Part of a small language model's weights: 4 heads of 32, 11348 steps.
Each number is 50 + 12 x the weight over the matrix's rms, rounded and kept within 0 to 99. Layers, rows and columns count from 0.

# down: layer 6 MLP down (transposed), 512x128, rms 0.0896, rows 341-393, columns 0-63
# up: layer 6 MLP up, 512x128, rms 0.0987, rows 342-393, columns 0-63
down341:48 34 38 35 56 47 51 53 30 84 59 64 58 68 39 53 50 67 44 54 41 43 49 35 65 57 53 33 74 26 46 41 60 57 78 57 47 64 67 50 42 55 39 36 40 55 37 33 45 40 31 57 53 21 35 61 64 77 58 65 38 54 51 47
up342:44 46 46 46 60 38 48 81 55 60 49 56 56 49 56 52 67 32 31 54 35 46 44 50 52 41 60 43 53 79 51 23 60 33 40 46 51 52 41 58 49 50 36 27 61 55 48 26 73 34 61 46 55 82 42 63 46 57 43 38 74 45 45 61
down342:66 62 77 38 55 55 62 45 40 57 59 40 35 64 42 47 49 63 69 42 43 48 45 56 42 41 61 62 46 42 56 58 63 29 51 46 47 54 48 49 51 55 42 76 38 63 39 49 50 41 43 45 62 41 60 47 50 35 31 45 56 32 58 42
up343:40 46 51 46 43 55 43 63 80 39 55 41 43 36 36 34 30 41 64 60 46 41 43 47 42 44 43 74 44 65 33 57 54 51 48 62 53 68 48 40 35 60 32 35 55 55 69 41 51 56 49 26 51 58 18 30 51 35 42 75 51 50 49 47
down343:55 46 42 44 37 43 53 44 30 52 64 41 65 45 30 50 49 33 59 55 39 64 42 62 47 39 47 53 32 63 51 43 60 48 61 56 56 34 51 63 51 43 60 50 47 48 38 75 47 45 79 59 47 50 61 32 45 49 47 29 68 44 66 63
up344:47 65 46 54 49 23 55 51 41 47 48 55 60 42 57 51 53 29 27 50 42 50 56 52 42 37 25 37 54 53 45 58 53 52 49 60 47 62 61 45 84 42 42 58 60 65 75 58 53 13 51 62 58 49 61 35 67 55 41 77 39 50 58 58
down344:56 57 53 26 52 70 43 65 54 44 51 40 62 49 62 45 46 39 68 60 44 55 45 55 36 50 39 46 40 45 69 62 64 42 44 63 75 57 42 56 29 48 54 36 23 21 55 52 50 55 38 58 31 39 40 49 46 43 49 48 42 39 53 35
up345:44 68 62 39 44 48 46 40 82 45 66 36 22 40 57 25 56 47 50 43 32 53 67 41 39 61 59 53 64 41 57 58 59 36 45 65 51 47 57 47 42 57 43 43 70 52 51 43 32 53 53 19 66 60 65 52 27 61 63 44 56 62 42 59
down345:22 51 68 36 56 44 51 43 54 46 40 45 45 55 35 37 51 53 59 28 31 29 58 54 67 40 45 56 35 44 57 57 67 65 50 58 57 57 30 34 42 67 54 68 56 45 46 33 36 44 43 60 41 48 64 56 52 65 74 35 73 41 50 54
up346:32 60 32 50 41 63 35 68 45 80 41 58 45 45 68 30 62 16 67 59 57 40 47 55 60 60 51 53 82 61 55 61 58 68 49 63 47 52 57 69 43 63 47 76 49 38 53 44 60 43 56 49 39 60 44 25 52 36 60 49 63 46 24 45
down346:51 51 63 43 13 41 61 56 49 46 58 53 35 44 40 67 73 44 41 35 51 70 49 28 50 40 30 49 52 80 61 42 50 51 44 51 61 71 62 47 63 65 48 61 59 70 48 76 63 48 45 36 36 50 39 26 42 53 42 48 48 66 39 62
up347:45 57 50 56 48 61 47 39 77 49 72 66 60 41 60 51 57 35 59 48 57 27 47 43 37 59 62 55 59 64 26 31 64 55 54 40 44 69 34 37 45 55 62 44 54 65 61 49 33 69 52 37 40 41 23 29 42 57 50 53 61 56 46 54
down347:45 51 31 74 52 58 46 58 42 54 29 22 58 51 51 47 56 61 43 59 35 40 51 58 59 41 36 57 47 47 56 44 64 51 33 57 42 59 38 65 54 44 35 54 23 50 43 61 52 46 67 53 41 55 55 58 56 60 58 54 71 58 45 51
up348:20 51 34 41 54 54 40 52 63 59 77 63 44 60 51 56 51 51 75 54 39 47 66 37 47 48 51 33 54 49 46 36 55 35 64 56 61 56 53 44 67 31 65 57 76 37 43 52 60 29 63 19 57 50 58 57 61 36 57 65 68 39 39 50
down348:55 63 66 47 46 53 52 50 48 52 34 48 44 55 58 41 46 61 45 57 53 53 69 27 52 45 41 36 31 60 63 12 66 77 66 55 47 48 55 36 68 32 22 36 39 63 38 50 42 61 47 44 26 72 72 33 51 67 70 32 44 46 55 64
up349:42 63 55 63 58 36 58 62 56 56 35 71 61 34 57 48 60 62 38 44 53 43 55 34 31 79 36 43 50 40 30 69 63 40 73 66 34 56 63 44 48 37 55 53 59 67 52 47 56 47 30 51 46 55 36 56 24 63 58 94 44 33 33 59
down349:28 30 49 35 20 76 29 56 11 52 58 35 80 46 42 37 59 61 39 53 46 63 39 57 74 59 64 52 37 57 50 45 37 38 37 32 47 56 54 52 46 43 49 66 55 58 54 32 52 54 53 63 50 49 46 57 60 50 46 47 57 61 56 37
up350:52 53 57 23 42 33 73 39 33 62 50 40 39 38 26 40 50 53 44 53 47 50 62 37 51 37 55 57 58 52 39 42 57 59 42 43 69 41 34 49 39 59 30 53 60 51 63 51 68 50 25 65 47 51 47 60 56 41 48 56 55 75 64 70
down350:51 49 43 59 43 55 43 50 63 27 44 60 42 65 58 59 51 39 60 63 44 51 41 61 55 74 17 40 51 60 79 66 53 46 56 51 68 41 58 48 55 56 52 45 50 46 55 31 42 39 61 38 65 60 54 69 61 62 61 56 35 33 43 30
up351:44 34 55 70 61 49 48 59 49 51 41 40 55 54 54 28 61 42 27 57 51 46 23 31 64 58 50 49 75 65 57 52 65 70 55 43 65 59 52 47 58 63 38 34 34 34 46 30 58 50 53 59 47 65 24 50 43 65 59 62 47 34 44 71
down351:51 57 47 58 99 68 51 68 62 71 39 53 51 49 21 55 28 40 57 49 32 54 57 48 52 35 44 38 35 58 51 43 73 73 62 45 63 45 78 57 49 35 51 40 29 29 60 42 54 38 61 51 46 40 45 57 52 58 42 49 51 39 33 53
up352:42 54 54 43 40 43 58 46 43 56 63 66 39 50 64 45 49 69 72 46 35 50 41 53 42 57 52 50 53 49 41 45 40 56 60 50 67 41 41 44 59 51 33 31 62 48 46 54 45 62 47 46 55 63 44 52 43 57 82 67 41 55 50 35
down352:38 32 52 50 42 70 45 53 59 56 28 38 57 48 40 53 58 51 52 33 49 56 75 58 62 56 34 56 34 61 63 45 12 52 34 56 43 44 76 38 54 48 57 72 53 45 56 47 48 38 42 38 45 57 58 44 53 40 33 49 54 37 38 47
up353:56 69 47 50 43 54 47 48 63 49 66 44 32 25 37 56 36 46 26 71 32 62 39 45 38 39 67 54 46 35 28 48 63 61 52 83 62 56 47 43 46 53 46 28 52 56 64 42 46 45 34 53 40 52 44 42 62 51 72 66 55 39 36 58
down353:57 45 42 46 49 41 42 38 69 25 38 75 57 56 51 48 38 52 64 35 55 76 60 57 58 63 65 62 33 54 48 48 56 45 23 41 24 59 41 74 46 62 46 35 47 38 48 65 63 54 31 53 49 64 37 38 58 52 55 43 41 52 47 57
up354:46 53 41 71 48 54 42 70 58 58 55 42 45 46 55 37 52 52 50 50 43 47 60 44 59 68 47 41 37 59 31 65 46 44 54 36 44 51 52 45 31 57 40 45 48 63 50 33 59 43 54 58 56 56 38 48 47 52 55 52 60 54 36 70
down354:47 52 44 39 58 48 48 33 45 44 56 73 35 50 51 56 43 47 53 48 60 61 37 55 29 48 52 66 47 56 57 58 78 59 56 61 50 63 49 38 62 47 52 54 51 40 47 59 54 40 60 58 52 40 56 41 55 45 37 54 45 60 65 54
up355:31 57 30 36 37 40 62 61 38 48 53 48 44 32 33 33 29 67 55 65 17 51 52 40 26 56 48 49 65 43 49 45 68 49 39 54 62 35 46 53 54 46 50 48 52 40 61 53 59 29 26 44 51 32 51 57 46 49 46 59 60 31 59 63
down355:49 47 61 58 63 53 43 49 36 22 55 49 49 41 60 56 62 41 64 53 57 59 40 56 63 35 61 43 50 45 39 55 62 64 37 58 69 43 57 63 41 40 47 65 51 52 48 47 24 34 53 58 50 38 42 54 38 48 63 46 26 53 47 41
up356:50 49 50 55 43 40 49 59 41 67 47 55 33 56 58 52 46 58 41 66 41 20 50 51 63 51 56 19 59 37 35 51 54 29 39 78 65 33 51 58 47 42 41 50 61 50 53 64 54 34 50 50 32 52 37 63 32 31 48 53 78 69 45 51
down356:65 56 23 58 60 54 72 46 52 55 38 46 48 40 57 41 47 56 51 83 40 72 29 71 56 57 56 56 56 42 61 61 42 49 66 60 64 67 40 53 62 62 53 51 60 36 39 50 44 46 50 42 58 32 56 58 50 53 51 57 52 30 43 58
up357:37 69 51 41 33 30 46 43 54 48 43 59 47 45 54 43 14 47 60 53 51 53 68 21 37 42 44 53 58 81 55 45 50 54 58 59 74 47 19 51 44 68 50 42 72 63 43 58 68 54 38 39 42 44 41 54 44 27 32 65 61 43 56 56
down357:41 50 39 61 44 64 63 61 52 38 50 32 57 54 56 42 44 46 67 66 48 56 53 59 59 51 55 69 56 56 52 64 55 66 23 50 43 23 57 62 36 49 43 57 52 54 49 82 50 47 56 50 42 47 44 68 24 62 43 56 69 42 54 48
up358:36 59 59 57 57 60 72 49 50 38 46 20 38 31 56 57 47 36 43 46 29 66 76 27 46 63 45 51 63 49 25 37 58 46 58 70 61 51 75 46 59 64 36 53 35 63 44 47 48 44 30 48 56 43 36 37 36 41 42 49 79 59 31 68
down358:43 44 45 52 50 67 53 29 60 33 43 63 55 71 42 67 40 88 43 34 69 48 48 35 50 43 39 50 73 65 81 35 70 59 52 27 44 77 55 40 44 51 53 64 79 73 59 45 42 51 51 69 53 42 52 39 55 51 42 39 49 51 34 13
up359:51 73 45 65 46 53 69 48 47 47 68 33 47 43 52 78 52 50 47 66 41 56 70 45 31 35 42 58 69 53 45 65 64 51 70 57 64 69 42 26 45 41 56 23 57 44 43 51 29 64 34 45 45 51 46 40 32 38 38 64 56 43 68 58
down359:22 52 52 64 52 74 47 49 67 60 43 48 31 31 57 66 60 48 35 66 37 54 54 55 59 55 34 43 62 40 40 34 54 61 45 61 62 52 35 56 78 56 60 53 42 57 40 59 37 50 51 34 53 31 58 47 28 28 51 48 49 60 43 39
up360:43 36 44 71 54 45 63 48 62 55 44 25 46 18 55 57 50 33 43 50 48 45 19 32 61 38 49 36 52 28 45 64 57 75 63 48 41 56 43 49 40 61 49 23 49 59 41 33 70 63 23 49 59 70 40 59 28 44 49 51 70 46 60 75
down360:65 31 74 24 63 36 42 41 37 48 58 52 51 54 35 56 65 66 67 49 47 41 57 68 62 55 56 50 09 54 52 29 68 66 65 66 61 25 55 63 77 41 58 59 48 40 37 46 50 57 52 39 53 64 37 50 72 22 53 73 31 45 36 46
up361:51 52 57 56 41 47 30 49 52 40 51 33 65 51 69 39 29 55 27 43 49 57 57 34 66 68 53 43 66 62 49 74 53 38 82 59 44 45 31 33 32 55 62 40 53 59 52 38 31 49 43 49 74 49 44 42 39 58 64 77 57 29 55 38
down361:64 55 37 48 52 38 44 45 49 35 56 46 56 34 36 28 69 47 62 50 63 28 32 63 62 56 62 67 60 41 51 41 83 49 35 57 58 49 42 55 38 31 44 42 53 49 57 71 54 54 59 30 28 50 64 34 61 42 64 49 74 57 50 27
up362:50 55 26 49 50 49 52 50 49 61 56 42 41 52 40 44 49 43 78 48 54 47 65 45 43 74 69 45 51 57 37 34 51 75 62 46 49 47 56 60 36 49 42 55 53 52 54 65 44 45 29 24 48 67 42 27 50 45 77 46 54 57 46 64
down362:38 34 61 47 52 56 27 52 55 73 44 48 31 53 48 40 59 52 33 55 59 56 36 50 45 52 36 59 57 62 73 38 76 43 62 34 57 42 34 58 58 71 60 51 50 43 69 44 47 45 58 58 69 58 33 68 43 40 52 43 39 53 68 30
up363:45 42 27 52 47 38 73 49 39 61 41 61 46 39 46 61 80 49 45 70 50 58 46 48 59 51 24 34 69 68 52 43 46 54 58 59 65 38 49 46 51 46 46 44 33 63 54 41 53 46 34 68 64 93 34 40 46 55 51 43 45 26 59 59
down363:63 66 45 51 44 57 61 34 44 32 50 37 38 54 54 65 35 39 52 42 45 60 61 70 55 48 62 55 10 59 76 69 66 44 39 54 34 50 51 41 65 46 57 26 67 42 38 43 56 47 59 47 69 53 49 51 39 58 60 55 34 39 49 70
up364:39 64 48 41 48 69 69 51 53 57 60 18 19 69 29 36 22 60 53 63 46 58 63 58 22 55 49 62 54 56 37 44 65 53 46 49 57 48 35 46 51 55 35 44 36 56 53 51 34 41 46 36 41 58 59 24 41 57 62 77 61 40 38 32
down364:47 53 48 48 61 70 49 49 58 62 38 57 15 50 42 50 60 66 52 63 30 75 52 52 55 84 44 85 45 34 46 57 81 33 44 52 47 41 46 45 46 38 58 51 65 10 56 59 50 45 53 61 32 46 45 47 60 37 41 52 42 45 57 33
up365:59 60 45 50 46 31 48 52 52 53 37 59 61 52 36 60 62 46 33 54 32 50 64 44 43 44 60 59 71 57 38 51 65 51 60 62 45 56 30 38 38 60 23 57 57 56 78 59 44 34 21 61 54 55 41 53 25 41 33 63 46 44 56 56
down365:34 41 43 38 34 39 62 51 44 47 59 45 61 37 63 40 57 43 27 54 50 65 54 54 35 69 44 67 32 49 47 40 50 61 42 30 65 63 43 45 45 70 62 34 45 44 66 50 44 63 22 51 65 68 58 69 67 46 57 38 40 48 50 54
up366:34 45 49 56 44 63 48 41 79 44 49 45 64 43 53 38 49 35 47 59 61 32 48 38 57 72 45 58 61 77 48 58 59 40 61 38 42 44 53 52 68 39 54 51 55 44 57 39 38 55 41 45 80 37 30 32 63 50 73 50 75 63 35 68
down366:66 35 40 33 60 47 60 43 54 57 56 37 39 61 49 58 61 53 46 52 44 59 44 58 35 47 52 70 51 37 66 32 72 82 19 59 63 40 36 70 59 61 31 41 61 52 44 52 49 49 71 60 45 56 61 46 49 45 68 34 63 44 78 35
up367:30 38 72 65 33 44 48 51 58 48 50 53 33 44 66 49 46 32 72 56 47 37 66 29 52 59 64 51 56 65 45 53 48 52 48 52 63 29 82 67 50 29 45 44 55 58 67 67 56 42 67 52 66 43 45 53 23 61 63 43 58 48 50 43
down367:54 58 51 33 45 67 35 33 65 39 44 57 56 44 53 51 61 56 40 40 39 64 40 49 60 61 55 43 44 38 60 45 03 58 52 47 52 63 36 41 51 45 66 42 46 60 50 40 39 47 43 67 63 55 50 46 42 56 47 54 41 45 46 55
up368:27 60 32 38 22 42 59 64 60 69 45 54 36 30 44 40 40 28 46 54 41 61 56 45 55 49 34 47 61 66 66 46 59 51 35 36 47 51 32 64 53 48 41 52 45 56 72 46 65 35 40 53 55 48 41 42 46 19 57 53 47 55 33 54
down368:63 60 73 55 59 49 56 56 70 56 40 61 66 55 35 41 51 67 22 59 54 27 37 49 58 54 58 60 79 65 47 51 63 46 66 47 36 54 33 52 51 30 64 25 67 49 54 47 73 62 43 63 66 42 52 37 27 44 64 47 55 56 42 49
up369:45 44 51 51 32 59 55 57 67 58 73 25 35 39 45 64 51 52 43 59 40 34 44 59 43 46 40 40 50 60 41 55 64 41 42 46 80 70 52 55 62 72 47 43 40 56 39 47 52 50 36 29 29 74 58 22 56 22 63 56 49 62 49 37
down369:46 55 61 50 41 34 62 15 50 56 40 30 62 37 49 30 43 76 56 55 45 63 58 52 47 52 56 66 48 53 52 51 51 49 65 48 55 66 48 76 34 66 45 52 59 39 44 51 55 53 40 37 38 39 47 64 64 13 34 65 42 63 52 57
up370:58 41 15 59 56 49 57 68 62 53 52 53 63 38 39 25 59 42 36 57 46 27 55 38 57 55 47 29 67 28 22 59 58 52 58 63 42 49 30 53 53 59 59 38 53 58 36 42 45 46 37 50 48 47 36 44 23 63 41 47 62 72 56 74
down370:48 46 35 55 74 33 54 58 32 50 59 47 45 60 49 56 53 64 69 56 52 70 76 38 61 52 29 53 55 50 58 63 28 58 52 52 45 67 56 56 57 39 65 49 66 58 56 52 70 47 65 47 54 36 70 54 63 39 21 46 21 29 53 58
up371:51 33 52 34 54 37 73 50 43 52 53 65 63 62 57 31 40 45 59 57 56 57 49 39 48 61 48 41 57 48 34 27 57 42 27 53 61 43 48 62 64 73 33 43 66 72 69 53 57 31 34 55 58 43 61 61 54 60 59 52 56 63 30 53
down371:43 52 37 54 27 67 22 50 77 51 36 71 52 57 64 57 42 51 44 43 39 58 39 66 47 61 52 28 47 69 45 56 38 40 57 38 37 66 48 37 61 47 40 79 37 42 57 50 40 37 43 62 54 63 61 24 54 39 28 37 45 38 60 37
up372:37 54 21 37 52 47 70 52 67 60 57 50 35 52 50 52 47 48 27 55 36 48 30 48 47 31 74 44 46 51 49 27 61 56 67 56 48 73 36 55 64 55 45 40 89 47 48 49 53 58 26 31 47 60 45 49 26 29 64 58 55 50 61 28
down372:54 45 59 52 20 56 48 37 42 60 52 42 55 58 37 57 47 34 66 67 65 39 28 35 48 38 56 40 65 42 41 50 60 64 75 45 49 53 48 65 73 48 53 58 65 34 37 46 55 58 62 53 54 73 55 48 58 58 58 54 37 45 40 49
up373:30 78 40 50 55 26 70 52 72 55 43 73 39 32 54 62 48 58 37 57 33 33 50 38 57 43 42 52 44 51 40 66 47 45 59 43 51 33 49 55 84 26 57 55 63 37 39 59 63 20 38 49 73 69 67 44 61 50 42 51 44 42 56 51
down373:53 55 86 49 55 59 50 39 36 55 65 41 63 58 36 61 56 65 50 49 49 53 50 47 49 41 49 58 62 55 44 38 40 34 31 46 51 57 63 64 35 67 28 37 42 49 38 44 51 61 35 60 23 29 48 72 60 55 49 56 59 50 60 45
up374:37 46 61 68 51 38 61 34 58 50 77 67 50 48 50 46 59 46 34 47 48 42 59 40 19 55 71 36 53 54 45 40 66 57 41 49 56 47 52 61 72 53 43 57 74 43 37 64 54 54 46 31 49 32 43 58 53 63 52 76 38 31 54 66
down374:39 58 77 11 41 54 36 74 53 56 40 55 54 39 64 50 47 44 68 36 53 66 59 39 52 54 46 40 43 19 55 46 64 46 67 57 52 62 50 17 47 55 68 57 26 38 55 48 43 61 54 71 33 35 60 58 75 56 65 20 44 49 49 53
up375:30 40 47 78 31 72 54 64 75 61 47 53 44 31 54 48 24 44 54 37 50 36 52 46 44 48 54 32 54 73 32 61 51 53 50 57 66 68 44 58 48 75 58 64 69 97 47 47 55 28 37 36 38 37 70 47 56 53 47 50 57 33 47 40
down375:39 56 51 47 54 37 33 28 38 47 26 34 71 48 57 51 46 73 52 40 53 37 57 34 37 62 53 31 54 39 54 45 50 47 75 36 54 37 41 48 44 47 59 49 37 56 78 54 55 37 41 60 61 69 56 56 58 51 44 53 72 40 64 49
up376:48 76 43 46 52 41 65 50 70 39 69 50 53 15 85 53 53 31 67 58 28 47 46 26 38 40 45 55 62 54 54 49 58 34 69 70 83 51 60 28 58 68 21 54 38 41 68 44 72 48 66 39 50 40 32 43 19 41 53 49 57 51 41 53
down376:48 36 57 62 75 55 21 45 55 47 62 45 52 43 59 42 35 71 67 56 48 74 34 38 65 63 61 67 43 54 51 78 82 39 28 37 59 41 46 41 44 64 34 54 48 30 40 69 81 44 44 41 63 52 13 64 45 36 63 37 55 51 31 52
up377:58 52 47 73 46 52 55 55 78 69 54 41 46 40 41 42 36 63 31 41 15 43 44 54 52 34 46 52 55 62 49 55 58 64 67 54 76 65 29 46 54 58 64 42 49 43 73 58 59 20 31 66 49 69 52 42 59 43 67 50 43 16 43 43
down377:37 43 30 28 52 33 67 38 51 63 43 56 55 51 54 46 51 43 51 82 36 53 50 57 33 69 50 44 34 62 31 35 51 30 79 53 22 62 56 58 51 50 41 42 37 66 51 69 40 41 39 53 59 66 64 52 67 43 50 45 49 42 37 38
up378:60 58 24 48 51 36 58 27 41 61 42 63 42 45 70 68 41 47 59 65 41 52 59 39 44 48 64 67 44 28 43 48 59 59 63 57 55 49 48 56 64 72 66 38 73 46 45 36 48 45 49 51 35 34 44 36 24 23 49 70 56 41 49 56
down378:42 62 63 36 57 52 66 55 51 55 64 42 56 55 40 52 58 52 38 32 43 35 34 47 47 50 51 59 44 62 52 60 50 57 28 43 34 56 46 55 36 39 34 45 41 48 54 34 54 61 48 57 54 54 55 45 64 62 72 69 53 44 56 46
up379:46 44 62 54 63 25 63 80 41 52 58 52 44 32 60 50 47 57 31 50 41 31 53 23 59 54 48 43 83 29 39 60 56 61 71 50 38 24 25 45 59 43 52 19 42 55 36 47 43 53 43 43 47 73 47 50 20 42 54 40 67 59 50 60
down379:52 53 42 50 51 32 36 60 32 39 62 42 52 31 56 37 59 46 59 42 49 48 63 67 72 36 72 37 33 44 66 52 65 29 49 54 54 69 42 20 74 66 58 30 70 84 50 41 42 41 56 56 62 62 64 51 62 41 44 56 46 50 54 54
up380:41 40 56 64 25 51 48 51 48 57 48 28 46 53 43 60 46 37 41 63 44 38 39 56 50 65 48 29 49 47 59 42 45 50 48 53 68 48 61 65 58 39 41 61 59 51 46 41 50 46 44 28 54 32 59 53 56 42 56 51 58 57 42 48
down380:44 57 43 40 61 46 40 27 50 60 46 50 66 45 54 63 64 64 47 45 43 71 52 36 41 28 52 44 31 53 61 62 41 57 55 52 48 41 33 42 53 46 40 59 55 49 61 41 50 44 48 68 49 58 60 65 47 43 49 58 55 51 61 55
up381:50 61 37 35 47 39 48 38 43 55 52 39 39 29 47 64 63 47 63 54 42 44 41 49 51 45 54 46 61 48 30 46 50 58 75 56 47 30 40 50 36 48 59 58 46 77 39 59 58 31 40 51 40 60 56 49 45 54 49 53 61 57 42 76
down381:58 41 58 65 46 44 43 51 38 46 63 52 40 44 51 57 33 44 52 41 45 52 62 55 44 63 42 57 55 42 40 65 67 42 40 53 76 59 53 49 41 52 46 41 44 57 42 45 65 33 49 55 46 45 59 41 43 48 50 49 41 46 80 56
up382:60 88 44 40 57 21 47 85 64 49 44 49 41 52 33 40 36 48 28 58 62 32 48 47 65 51 50 40 54 43 44 27 58 63 63 63 61 58 24 43 49 52 41 24 49 55 61 32 48 51 45 46 56 53 40 43 49 48 52 56 50 33 60 76
down382:68 50 56 33 44 62 41 50 58 38 36 66 55 34 53 58 38 37 60 22 52 36 40 46 72 28 61 73 35 51 69 47 64 52 69 43 47 52 39 64 48 50 54 49 33 57 19 64 63 67 26 60 58 72 57 46 38 59 35 48 40 41 52 51
up383:24 45 49 52 45 42 43 57 60 64 63 39 54 33 40 57 38 49 44 51 45 53 47 40 37 53 46 43 55 70 49 72 58 41 56 67 63 57 50 64 40 80 43 48 49 72 66 50 52 38 55 37 50 65 60 33 50 46 47 53 54 71 48 49
down383:64 50 47 50 47 48 71 49 32 62 61 52 26 55 47 42 35 74 55 52 33 52 65 59 37 58 66 69 72 39 40 45 55 41 54 48 36 43 50 49 44 26 54 53 31 40 41 56 44 52 55 64 60 44 60 65 51 57 68 38 47 43 50 56
up384:38 54 34 42 50 62 69 53 52 46 64 39 35 68 44 32 42 58 27 52 47 33 47 53 21 76 34 41 77 49 59 59 57 63 56 49 47 44 53 57 43 55 53 50 47 38 42 38 48 64 51 47 50 41 58 42 27 50 55 39 33 67 61 35
down384:79 46 38 35 68 43 63 65 44 35 43 56 47 50 44 63 54 42 44 50 60 42 59 44 49 49 55 55 49 60 42 42 78 54 50 33 48 52 36 50 39 53 42 33 55 20 59 67 60 37 62 63 36 48 52 60 47 73 41 57 56 49 52 63
up385:57 52 53 25 39 59 44 41 55 48 81 48 55 46 55 49 36 39 41 42 56 39 33 23 43 26 31 53 64 33 41 40 65 49 73 63 57 63 59 45 58 43 75 32 49 65 57 43 50 41 45 55 40 34 46 57 69 61 69 53 66 52 47 54
down385:38 43 45 32 62 52 54 70 61 47 62 31 39 37 56 35 48 30 53 39 42 52 54 81 33 41 46 41 50 61 53 57 57 42 35 56 45 56 51 48 65 54 72 43 53 54 47 42 51 60 39 33 33 44 69 63 42 52 53 65 35 35 44 38
up386:37 49 62 56 48 34 72 33 67 47 40 50 34 54 72 30 57 72 56 75 50 51 60 22 55 70 37 27 72 49 54 41 59 54 51 71 52 19 64 65 56 51 40 60 43 49 38 44 60 40 30 44 58 58 39 48 70 41 37 57 61 75 48 45
down386:64 53 61 42 58 73 46 63 54 65 58 24 48 51 51 64 45 53 55 42 79 55 83 54 51 40 55 53 51 49 50 52 49 57 42 43 46 56 48 06 43 58 41 71 52 36 46 53 39 56 52 41 39 53 58 52 24 38 54 66 48 34 64 44
up387:41 44 20 31 29 48 72 71 48 51 55 51 53 41 47 64 78 57 75 70 43 54 31 41 48 50 53 60 62 34 56 30 47 54 46 47 56 50 42 49 40 58 46 54 59 44 42 32 66 43 51 53 53 52 37 42 30 40 67 71 52 40 62 55
down387:56 36 57 77 44 64 29 43 39 54 61 43 33 51 40 62 33 43 41 49 46 50 58 61 47 58 62 41 51 60 50 57 51 67 34 38 50 50 32 62 45 59 34 42 49 54 33 62 52 47 56 50 29 65 70 63 37 18 33 37 47 68 55 55
up388:49 63 36 56 45 54 75 49 42 63 63 76 56 36 40 43 43 54 46 42 49 52 56 33 39 58 57 42 58 35 33 68 50 56 54 33 54 50 45 34 53 38 64 42 89 63 46 38 41 47 26 69 42 35 45 45 36 45 31 64 47 52 54 45
down388:50 48 56 42 54 54 57 58 30 11 39 44 63 53 61 55 61 62 34 36 45 59 52 43 52 46 77 46 53 71 38 33 64 44 44 55 57 54 54 47 42 59 37 67 59 54 63 33 53 40 49 44 57 60 38 38 49 23 42 77 48 44 67 45
up389:19 55 21 41 57 53 63 44 47 53 50 66 52 28 78 25 40 72 63 39 64 59 69 41 52 61 45 42 54 77 52 61 59 38 40 53 42 31 46 54 49 36 54 46 67 61 58 57 42 51 64 55 54 50 49 43 41 67 56 46 49 46 49 53
down389:62 46 49 25 33 49 35 63 43 37 60 68 63 61 43 56 67 51 42 67 57 32 54 63 60 42 38 51 53 32 22 27 23 53 61 42 72 58 54 55 47 52 59 32 57 57 35 49 52 48 48 50 44 56 49 40 47 45 49 53 42 69 45 52
up390:45 69 40 19 49 34 55 54 59 52 51 50 54 48 65 45 64 32 52 57 49 50 43 31 57 34 45 70 44 47 66 56 40 36 58 48 50 44 60 56 48 31 54 45 58 45 44 50 57 39 49 46 53 71 51 52 59 31 60 64 60 56 51 43
down390:33 39 52 56 50 65 50 59 39 41 44 39 43 38 32 45 45 54 55 43 58 54 45 70 49 41 66 42 61 52 58 53 17 62 43 32 43 50 40 59 40 40 56 44 44 52 38 76 43 65 40 43 41 36 48 63 56 38 47 49 45 58 80 60
up391:29 72 30 59 56 65 53 74 76 47 55 56 58 41 57 36 45 39 55 56 52 41 54 50 28 52 38 37 57 52 21 39 60 54 30 56 76 65 52 42 41 62 40 48 57 54 67 28 41 54 65 50 49 49 58 48 49 53 64 40 50 57 46 71
down391:61 36 55 66 67 15 79 23 38 47 38 45 54 60 52 50 50 63 53 60 52 44 53 46 58 40 59 64 52 41 62 43 63 36 68 73 29 44 62 50 38 48 42 65 18 59 36 58 57 37 35 43 61 51 59 42 51 46 60 70 44 38 47 25
up392:51 31 44 50 35 59 60 57 40 65 57 43 40 46 35 69 48 48 57 52 55 34 40 49 38 51 42 58 50 40 48 50 63 45 47 40 65 33 61 57 40 57 64 39 48 63 56 60 61 56 57 42 34 75 59 50 55 34 71 62 50 62 39 24
down392:53 70 66 55 60 46 46 29 30 39 67 47 45 40 59 47 36 58 59 59 61 52 53 48 44 35 58 46 51 69 44 54 80 33 41 65 44 17 32 55 68 70 43 38 62 47 54 49 44 44 39 45 73 46 49 31 43 42 58 45 52 56 54 52
up393:48 46 42 46 32 45 55 46 53 59 63 35 46 32 68 68 26 69 45 67 32 57 68 34 50 35 27 47 55 22 61 65 53 35 84 56 38 40 66 41 47 42 58 33 45 32 43 39 50 60 46 49 42 37 28 43 41 43 51 62 41 52 59 55
down393:65 59 38 45 46 38 50 45 54 45 67 39 46 59 43 61 48 51 48 42 52 37 46 29 39 38 55 45 48 61 52 52 56 62 59 33 36 62 46 61 43 58 61 47 76 43 65 46 47 48 44 66 30 60 58 52 49 43 54 60 62 55 64 71